Weights of a small GPT-style language model, trained from scratch on English Wikipedia.
Size: MLP 256 SwiGLU, vocabulary 32000, 7.62M parameters.
Architecture: RMSNorm before each block, no biases in attention or MLP, untied embeddings.
Training: a variant of Muon for these matrices, 159M tokens, 9675 steps.
Each number is 500 + 25 x the weight over its row's rms, rounded and kept within 0 to 999. Layers, rows and columns count from 0. Numbers have three digits each. The size before them is the row's rms in percent of the matrix's.

# layer 12 MLP gate, 256x96, rms 0.0864, rows 187-209, columns 0-95
110:531492502543472516511450442486515500510506470470493530482537473475508475509484466496531534507529509457510515496514548487502508499495556473491477537513524517487498515522484492469467523474507515503477474509526451532533495516511516490473468481518511494498436447500479472491543538497508483513
096:487461479521465458531475454523496480489476491488504448456486481480482489518464460470473513471483551476485528528505508487534516475510511515513482472484450482537504519509500528503467517496503516474511518528485493557467494499543532517511480541468488510486460501503490501470494514457519532469
086:473494482517470458512471501508514513523503478490494463452503487505540505500485548516468455480492432532514503483500476520468514479514520488558509504501520464533504460477540503509502481453517476566520491485523489495501554499497494479527515469495551516463503524498490505473477482506493521483
091:472474546523479507495482492497526481539457483500476552538487514510502499491474495482478465515486526481502502510472497503445488475493490463534535471502480464544493451519493550517482484492501494538501509514511501526480487542472533537544523510510515555475550479474501490462516510474509488477
095:515469559495512476500471508529549517521543484496504468526520501517489531527490537545486453525483500495510561517496503470462525506465491550452495526535475499500497495526508456487501481483498538504484520526506521458473509521516528498526488538506496517511493524495488489554541497528502479514
101:489514553481550512511508531510519568476495529518502493469538545504474451505513535464507482519488520490515494489528495482517447523541474474457477505542493492496541503464490493462529508471485538502477530458505502499509494482517479509500484485488496501475467521524444507493494476506509498455
087:480511517475523516531543538476526538549512478482485542492488502497508510471492518543482488500489520496502505519485520545517504540491439496457552527490483506561522484474477487519527522464504488514453541511492526464519524469493515509469499477499504451493520531495489474499528477537509488485
086:537499525506508479521463474545469531512511469517452501494499500484534524478493525513477488484478493524501501541531482502498481455523462491473527514545475471502503484472482477480494485472554479503489537451507524496499526466468512511449517459483463479531509519494519469482489506562474478495
095:476504520488543504511498482517502496488474460501483486498501534547517500486483515518464502523515500543483495509488512493515508547490458446517521496495520482487520487446539503485468537518502514540477557494544537552499489527510481464459462529513520523520498515543481464531508514467482531495
080:467522504511537526509451500504509473498506484503494531527504509518507490460467502480506506503466492508489478490493524517498474472471466546492497534493474475514480501566504506529481529449500499482495511546510466482516466501444489480521534502494477425541508538479500563510480508509494473484
093:512502505498522475472539490527474513497497506508503482529515519533493486470479522480502499516500474511503505515509451538517514469515513495453447526466546469495455497494481496494476517534524498535495501488484497503520529526531536545552472533478515538458444531500486480500479558483513493545
101:481518464516479532479480511475523502554466519552480495541509519471507480534516525473480485486498558483506523481510506533512495515440485511482510516474505528492503474540477471455471525506507517473540455478503489474544532514495503507488465524521513474452488507504472528498517466526532482507
087:544509492532474513505454479499533499490494496509506520513511448514495475491488511555479495511534490508587525499490489516502485513518479533520491491539506522489490525550482518524519522496454465464498494470488494461511525487469515477458513499515530545461462452488504489492533497503471474520
093:444514481519530499504468491549510476485532558456506504520515509548506483526503530538506497505502480485473492493490474485486565537494509535517497523483501499505498542497523520502557503492483539483505480463506518526486456466478529472513537506486506497520479509472507535540516501549483465483
102:493510466517471533535504506476523504502477524505488520480511512502498488483510503498472509531490480493488496479459493562508465478493495521478549500480508444483556493504499454525515466476537538454505513519510510491522473486532528496525532479453474538509469475496502544551473487516542466486
103:474513502465478498492507492491517518485530527474500496484509507497517523475537507509499519434528520491459491530534519536502542496488466484497485528474458504504502496500465488520514541513501543454489477493498482513539527509455519475520499516479512497455535513497529474556488514567482560499
112:502445504483498494506528463484518526508474525483485463514474521525553495478462511514528482474509495482467498514547518521524485465518480460486506504513511475533482496483476530538516517549498501492464492484571529537521477520457524488545525518502522513514524506526499515481517446475508519478
107:484550467520524468491528480498522506517516465476475478507560551458526529436455535455520520520507482450473496484505516517490470492487490508527503466472536476496503519457494470494516503521535468484484485534492498493493506534464499504520511483510530482491523488544485488534509501477491529499
106:500495499484478528499498489437480482474523500498478532490473505448456523464513504465505526533524521510563516468542533518532522503472528517514478510525474517537452503505488495510522511515520501545526459516522516485494511484512475493538502504502477448523479493451503452526514488495498462511
110:519474533544504475483526502498499529539543490572491524475502544516534494525466486509478530495512505492512484506524496470511463498517487510546511474523505511475527501483470512494532501511466493466487471535483510491428516476479516506556478455510531497489545480478483515528507484473468504486
110:514502545504526507491473501463483492539456502560484499547497480471526485552467516511493555522507495461527502544501498505524529522527482524487481487490500486475497537482534552520485464501536482503532531514503527524497506495515472454525457487505485546490479511536499504529534497481494482501
098:517468506511537492507477529490473503519459474480486472517495538548506503497468467520478544501504470520503495554466515534499488504477507484536520466500520490501439480519528536481517498468487514561450533518549512534546505504532498524523511503497499514461496506519493494476518516518507518543
093:494495490471508470528568545491489504532504479493508525519447502484501507492514517465465469507474527523551502533535528466504550486449497509524519507518471514483528497523497529521513474500490458513462479469478501488519516525491448502455516514482476491510504529480518504500508466512548506543
# layer 12 MLP up, 256x96, rms 0.0876, rows 187-209, columns 0-95
105:499479481457469502529470463554496522497513533516492537486532462517508476507475517515542444495483491480457492528490459494500499539493461495491477511501480513498560464525503444526496443523508479514519514480492466510476475479495474496477487485481530484482497478515530468508507520524519526542
087:501503476486476470500528469496552487523507520561503499446510514504499529509471461482514521496517552481467515529488532462499552468504514448507513463466456524508485550503476520516488502504533483498491512518477551491509562498498498461472473526484489492502488475515469482504502508468507507501
094:546473500526506468497477499529545512467488522485495479521452522520525468472514486505508502495509497508487485492489489521476529486508492475467521509541501572491500476503484451539453571459498463511486493482470504515554511464499526504460516464523524521497486494474470533498501503526494517499
085:540527503455516483459524519497483499467558516487534443483514491509469494496492521495508513455497487496456545506513502500549519487511509512480508510457536524467535549496546434496542526502506522462509503499489491512480497497522485484489494494467479497521476489556502503489471478510475524481
085:508503525511535493478553480533485452551501520484516449472477486473492529494471511516483477473551487519517539468496499497502475485540497491520509534534493483445494457529512474475526506495560520501440495510489498445483480512518514510556519494509492490486524500500504478489522496478518501508
100:511455448532526475495471500513515424476492498463526507489506519520542534518516494515502514505509472548526502504482471476501539477462540513542516505482510500508528472511521490462470522512504452490511476485471484487491505490494513444480469543496490522500464501458508477454494488466507499490
086:488492477481462496510520455521438524478491484500552495464552502515493473485455518477501504520487495507525487476470544507540484490527475507480456517514459481498432481487472536511517525510500503513512498466504457540483516535510489499489487491500483507536519526450468519501480496502451516498
086:465500485504484508494540524448461474467540557508529473498514505493497539507520498539526485508503465478530534475459481497505501520468508464460479523465516491512483476507513529495492516524491460487502456499481538449492504545479478544502499494487500551543499490483474504496473479466497535500
098:485497526513504531530507512479448509499443457535487475510499463523485469504489503486540472511498503539470522481477483480499494515499492496506503538503546526439502522520518473549471507479470508489448516464553519483485496525504493527441485504504489518536480542499491511489503474480500515547
076:508524490531511521489502502493503509519479521516541530532512509497516519493503481507490509516493474503508477509479495546510520471504554508531452527498457480499457489490513456547505510478473527514504457528521490503505519513459458463499503506480445418505492545525473542514457529498488490506
087:493527525482479477502457503457501516530488512511542532491505487475509493526528499487503503485533535513468494490476505489487485472482494450504545468504476518539522509507524506503503502485489501487490494554494498471449491478489474493435544453482511505545533491452502453493465521529505550470
101:510554532519482509507525509475492496452531483516487465473533477454516493469497518481542492480556514497496502494507455521468503540531441478508502549475500526481509492483504493477517482480506527522466487529542474506511496505505509481495474476552512476458479526477552474513474514474488511479
087:516497529510496516513499454443487522502504500477520464496521430479499534495466457515477514471530488505554536479457487480527453498525512504456527550483534539503503472507505506516478498505488485468492511500443510536496530476479538484510511504522525515469489503535504501521507491532528521485
094:549476492512501545520536518466529519489476468502486476506486477482513526462530466516484528515504522501503489505543501536471470483501514503522518529499476502526534494546500505511464499510464541490539483541456526441509538497473486478537502523453489511545504516483490520518518468491487530464
090:483547518497479468468512468480506472524490474463523539501483482517534468477499490478586485502458505532472486520470480528508492490513531523521482507492496486512501531506501491491504475524441545480537526500507468451512509518533490469489533491520479486486478522525505474511483491546509481547
101:451524486526496534494514500539455527530516464501498473485485471482485551493478540543501499499500507493508504520481506504484506499469482474469488527514500494441490531514471496496475517496510504477509500431540493429480488441479506499514487469518546475498496500501534535513477462489527520484
112:485498519525517500475513474490571516453485508510555535482506496536542522512491522536468486505511512538532485532523487499455468502500522516525485495488479480498507464462484500454513459532460500494476496499499507493471526511524472527455491465495496471473468487533498495482473509525562501480
104:531451533437509502518490495466510489506441480515501540509441462505487509572563458482495490488489485508547472473498490475474517471524486462480493492497524503485548518481521527487465499519466510521502503490495498517498510469535517494508474515515467494490516500473501502483526479479495477475
105:497504514491516548534499518457493478483516528517510522522465496518503450520478471491504510495534554462518561453500488497521461496486492517517529558474496514507493509534482544506491515497497510475504495507484510452515540500531517505488445517497513502499472447478491486544512467512554501508
108:466501482511509497485534496525468525494444476463480474553503510517505523447517511507504467492490523501492483488458517529510515505478467488520500507488492542502495485497517491499515471472514509534524492545465524521510536501523470512489479526480498506557456490547450480518472498446561496498
109:487517490473523450520490502510496507484453480502467462523488459447488528477505520472447520522510494473472514526523506480504481517457454459514509525491546459515525464477507467521513477481494508505548531536524495512499480469493503473496504499494490561488510535469494537497507469509503536527
097:451511537490482462466522565487486487457509483484482457498485493532462490494498479518464484517468532532470515515511497520494528452519533494487522436495517485496515505488514501479563483486487465459462483531513494534499496519465460494527514470490494516480474510482471519514502494501527530508
095:494497518463483462489498470460499504530508509494505514464486507481522521525495483503475496549499476486428497513519539537470525475491505549524511475501498530488497541504518500502478498455497521444471503525494533513533527496516523448455489517517514527470547536480483515549521504474486489512
# layer 12 MLP down (transposed), 256x96, rms 0.0811, rows 187-208, columns 0-95
093:481520522509536489489535505449499486515522470498500485510479460513477536524498530519430468477484503509516534490506527511520486478458541471485512481485496496508475527519468528474536520472467516486494519461488533483525491500508523485495518493469463465481481504490515528483491449550535451460
086:508474482478459462496520494501481495515494481489474462493459496478542493471525507483493493534491441538545504474445529497496488464523486482507478474497499487520496474467536525474525545474539490530482521495508485515502522502491536470533551481462481474501507523478454512514470473545517501487
109:475507523492520531502507541512460501507492472523504548509502489447441521530498539492487477526492548477487505514449501506544485511480531503461510499481504502489487515501469505463537483522504513444489503543453524460486488535510520534496484538472473467532482493521549491494517475495499500516
082:503525539504514474483477489503531501521496534507456480542479504484513485507495506530497514511517498528482513486452505445508477513488510521541502523477522514513555494515469473511494512509485487533481526527514490488540530545469541529512528494449464526509422504485476484481471500449513470501
091:463514511460478497481497545526513534491486473486500543507538530509527478469535452507511496461487504533491502529561505477477550537435512496503487503517478494531500510461504459502500508493479476494532526498507478535497503500474500509503559477544492489501468479490501543498466487487475504535
099:528531539502509467517508527467523515527506518490499499505517531491475453532518493467513501532471501481511481498469481481481438512557498477455488564519496522489518466484525542508502494499533523508502519478491507477474511479483510538535470448514494496474490476478479472474475496499519565518
084:463489542473521494486503502486502509524515467502455493513460467476545510480568489540534512454518531495513493551528497512524571501508528520483504470451508496510510502490477496477521513519524511508475491501491529527505525491511504548492471525494520501458504457505472512457549503498503514509
084:520520539481467470467476509512505486492493487503508562507496493468470500460500484490491528517512522515514473514523478493514504482525432517505473477509427465487431511519475466523516520516479490482526490523456502498528460486533495500469498511495484510490463512547481522494505488487459518544
096:473520484529501522531505473467471485528525459495443500526516498516480469490517476466497504530516504480512467471547510526520516555473518491489507526490487525474461500459491508496466458493521515499506515517521530506459545521497505509471487495504471485521450491463504548487519516472543449515
075:506449504523526549497521512524430556539549535479517488498474490492471488531501503468534486511484501519503515512507528508515453509526473516494458478493499536477510485476472489435505486479496506534511534482459503482485509499504521511489499509483544515488516541498493508484478458472522456501
092:476478534509566477475516517554473479470515463484503467550493516524516524496526500483492521488510474499521529513503475550505487477503486494478466534486541482500548535509477510496499533479557471501517513467521527543516502515461521484498497458458479521497515487501480507528506458508526507524
092:537467469532521515503492477534464485510523521514461483522521516559488454494458489478488538480457507482490504488507494499513493515487521545513514499500496516503562514489486477513451522513556476451489507479512488521482524497490482562484493528459537519514540495500452480515482508493493494522
089:501462462500502518484519500477516493471486516471486533504523484494493507512517529481492469506452479515475518515571488532489521516461526522525486473524491528531502516515500460497519482540525438494504488495593491489477538488513457524510482480495492540473529504490503470497515473530491475514
097:519486453504490494495476545487480517504523493492509449497499495455530499514500507494430508484492492539519487464573493464471498534478495520445533477524517524473513493475473524523469513539507504500478497508516494541447531494516509497459486460520513531523491473495464512508516482474515513515
096:510494482528491543552531541470488505497493516503466510520471500517481498495490492521476458544514472488488502499534479536539481554520514510507538529481516496542512505529498531481515513526523471501470513516569465492515520452514499469509506528511515497502485477554499529466526496511528505449
102:488532480509520486497508460520496507506515519517482502501523485522476542519466511498479500511498532501491494492529494530493475533530507488489474537477530518509542485497475524474516500522554518532506511497591491484500518503521475506473497499481514535503553523500458446501560512533491466445
114:512482504528499503481525490482522474532499486494495520532515495503503512497478473534415528516529504472481491491529480504448543483483510497554515506526493519494513496507513526490507544499531504529510492526443503495507472479512492508505496513531524485495531509502487512507514618474510511480
100:481527455547506496461475511532454494519511485459504500494483492531477506577511488478510452534453523526491535501464514506492536493508508522497519444510498495519475510540459526482543474512513527454474489527506485475507519501550499508491497514474521493506511493531523493502509450509515511502
096:494490486487504503475510473539479522523516500456517445519540495526501490492495508498525538504502461501479529508445506542458523500510452490531515500524476481511562496472523492488474488497492508510466528489500458544534489459466500508522524454479476491457509477532534509470495543510506520475
104:529492514474508528507520528490509493494489500510503513475463483489431539547534492495522458555473518527525522500491503517504531528501502470459485496526496517501518520495456517493447516533484548527530504493522500499479475530513513470521507485520475509515470490534526513545489549531463496545
114:460486488557479501497506511478516488469512476516513469502512514479505551556531487514454494486511500526520530486499512508515559498519504476487480504479470492499558494535523542483493498496543495521451502484530513557496507537514496485483464510507509457499541494533463497467497502531516482455
093:518529529513454491492505464485552520535497514502478501490560513500521541508552497484498545523548545504524524524492503518515474557486515480513498490497467528493457469464458478505509496506477495509541445497472480466519497491497525545499504513495493503514537466491497501545480519509514497514